{"n_layer": 16, "d_model": 512, "n_head": 8, "n_kv_head": 8, "head_dim": 64, "d_mlp": 1344, "vocab_size": 50257, "activation": "swiglu", "norm": "rmsnorm", "norm_place": "pre", "norm_eps": 1e-06, "positions": "rope", "rope_base": 10000.0, "rope_fraction": 1.0, "qk_norm": false, "attn_scale": 0.125, "bias": "none", "tie_embeddings": false, "parallel_block": false, "init": "uniform", "init_std_qkv": 0.0267, "init_std_o": 0.0267, "init_std_up": 0.0267, "init_std_down": 0.0, "optimizer": "adamw", "lr": 0.000661, "beta1": 0.9, "beta2": 0.98, "weight_decay": 0.27, "lr_head": 0.0045, "grad_clip": 0.5, "warmup_steps": 361, "schedule": "wsd", "decay_fraction": 0.643, "decay_shape": "linear", "final_lr_fraction": 0.1, "batch_tokens": 65536, "seq_len": 1024, "doc_mask": true, "train_tokens": 604500000, "steps": 9224, "dataset": "wikipedia_en"}
Each number is 128 + 24 x the weight over the matrix's rms, rounded and kept within 0 to 255. Layers, rows and columns count from 0.

# layer 9 MLP up, 1344x512, rms 0.0372, rows 1014-1017, columns 0-127
[[106 151 146 124 123 127 163 108 177 119  92 110 138  74 130 106 135 163 122 144 128 105 118  97 123 165 159 159 128 122 113 145 186 114 127 145 170 114 129 103  88  87 130 110 177 174 138 143  95 119  91 109 103 153 166  68 137 125 124 128 105 115  71 116 103 153  97 136 103 135 131 131 135 163 126 107 163 157 183 121 183 148 133 130 124 154 177 117 152 155 131 144 127 147  92  62 125 134  95  84 161 144 133  79 178 114 158 112 111 147 124 124 151 117 127 151 127 132 116  95 177 135 160 140 137 100 123 155]
 [162 104  95 204 135  78 115 117  96 138 111 135 113 134 159 134 148 114  91  74 109 104 133 116 122 135 163 168  74 129 123 146 164 126 118 110 137 134  94 134 127 146 160 150 118 121 134 138 120 130 123 128 156 181 170 141 116 161 102 142 147 143 112 105 110 160 128 110 127 132 168 115 123 132 173 154 140 118 133 139 150 132 192 130  93 109 123 110  91 105 139 164 168 138 141 133 149 114 111 126 122 112 147 105 127 103 111 142 176 174 135 149 161 127  97 127 126 143 134  90 125 130 173 133 132 140 145 142]
 [158 102 124  89 153 131 125 156 128 151 129 125 156 163 166 141 124 120 149 143 145 130 127 147 113 112 154 123 124 126 109 194 145 135 149 127 121 115 117 105 132 117 167 195 137 120 130  91 142 130 119 174  83 131 114 141 131 110 126 127 139 136 101 156 105 125 101 112 133  95  85 143 148 137 103 148 148 140 134 112 133  85 141 116 131 122 119  91 126  94 129 124 158 109 102 117 127 125 125 123 130 106 105 148 146 134 126 172  94 111 112 136 170 121 143 131 147  73 151 131 106 130 106 144 114  95 146 117]
 [114 181 143 122 113 135  79  90 135 105 118 100 146  92 116  99 105 117 137 107 116 144 131 120 142 108  86 161 100 165 147 101 155 132 158  75 150 125 181 173 155 129 106 137 100 117 122 116 118 172 134 140 134  99 145 143  86 141 168 126  84 165 118 134 117 128 116  99  88 125 135 145 128 151 148 127 139 121 163 116 123 138 119 142 134 123  91 139 113 146 145 136 137 142 143 120 133 165 163 120 108 125 117 161 141 114 121  55  75 128 104 123  89 124 149 125 127  97 132 160 143 145 129 115 127 147 121 128]]
# layer 9 MLP down (transposed), 1344x512, rms 0.034, rows 1014-1017, columns 0-127
[[141 132 133  94 122 130 140 129 128 134 153 131 155 144 131  97 130 107 162 156 156  77 107 157  61 167 106 167 159 121 107 150 132 145  98 133 178 124 125 122  91 107 136 141 124 155 142  81 111 113 101 128  69 139  92 158 116 102 101 102 101 115 114 110  94 121  60  93 109 156  94 125 125 132  66 134 121 117 134 102 129 100 135 104 109 144 153 150 120 115 131 128 132 153 122 107 102  97 125 131 125 112 118 132  99 133 157 106 132  95 115 118 153 136 171 110 140 157 154  81 111 132 152 118 175 145 124 133]
 [143  95 120 105 135 107  86 126 141 129 137 119 130 136 147 136 119 124 116 107 164 123  94 127 134 146  97 130 113 125 140 143 121 135  94 106 129  79 131 151  99 154 135 117  82 118 109 140 102  82 133  98 118 130 143 121 136  96 123 118 123 131 175 129  89 184 117 107 156 107 109 115 129 164 150 161 172 130 161 135 128 113 172 179 131 131 129 122 122 114 144 127  98 113 171 141 122 143 121 128 127 105 114 130 171 150 157 100 117 108 142 162 134 116  85 147 138 108 152 119 100 138 114 115 156 139 139 134]
 [120 181 129 120 130 121  87  86 154  76 147 115 112 148 105 125 133 108 118 173 141 135 110 132 141 117 145 149  97 110 144 114 151 118 158 170 177 120 104 118 144 157 164 109 182 135 131 127 121 130 100 125 131 168 142 112 166 136 151 118 167 110 150  95 164 177 114  92 161 105 101 128 108 101 119 113 105 152 178 147 108 137 121 116  99  92  78 161 132 108 108 156 108 137 112  68 117 164 138 122 149 124 114 158 138 159 149 110 112 151 136  84 146 136 124  95 159 122  93 130 132  99 119 135 129 140  88 120]
 [137 133 154 157 140  96 178 111 155 108 131 147 131 143 122 131 108 133  85 151 107 167 118 152 131 122  78 112 163 105 134 116 149 149 156 134 137  79 150  95 113 112 129 139  92 127 133 159  60 115 146 111 122 136 167 136  75 140 154  90 144 116 155 150 119 136 104 140 123 116 112 123 138 137 155 145 162 133 105 138 135 147 157 150 125 113 139 164 169 143 147 164 136 148 121 127 123 151 104 110 145 114 168 148 128 115 103 128 154 104 139 115 117 150 112 114  93 113 155 145 114 103 115 115 150 134 119 107]]
# layer 9 MLP gate, 1344x512, rms 0.039, rows 1015-1017, columns 0-127
[[ 96 100 136 107 138 153 122 125 180 106 133 159 144 169 150 106 120  98 133 170 144 146  97 169 114 156 135 128  78 169 147 147 150 114 114 141  81  89 101 149 152 137 165 115  94  72 141 113 120 151 167 117  97 148  95 123 110  98 151  79  78 105 139 103 164 144 141 136 131 133 140 157 135 156 136 114 131 108 140  93 128 155 148 124 124 136  98 111 107 101 101 154 107 130 139 115 131 117  91 139 133 125 158  79 156 133 141 103 109 136 189 107 147  93 144 138 110 106 134 101 132 124 105 126 136 131 131  84]
 [133 101 149 112 122 138 107 124 138 139 137 114 137 139 141  86 118 173 101 122 155 107 164 160 144 115 174 144 105 111  83 167 168 105 123 149 129 112 130 112 114 114 125 173 141 124 160  93  94 110 148 126 144 131 105 140 144 101  92 111 150  85  87 130 101  86 123 156  84 109 123 144 148 130 110 206 128 169 132 140 168 123 143 123 102 112 130 150 121 149 140 140 117 121 129  77 139 122 140 137 161 136 136 121 142 143  94 180 108  95 192 115 146  60 128 119 141 141 138 113 115 118 145 124  98  96 137 125]
 [120 117 137 121 160 109 132 145 152 131 122 143 152 148 134 145 144 113 150 152 129 141 141  91 151 111 141  98 105 154 129 105  62  64 115 121 143 122 116 120 134  98 155  85 147 136 165 157 121 118 184 126 152 116 146 152 136 115 116 106 141 151 124 148 151 143 130 127 163 125 136 144 132 124 138 119 160 143 107 141 124 136 175 133 127 138 127 124 138 134 123 139 127 122 117 123 126 151 158 136 130 129 146 155 167 126 140 156  95 145 169 136 141 120  82 164 156 104 134 155 135 107 103 104  98 137 150 161]]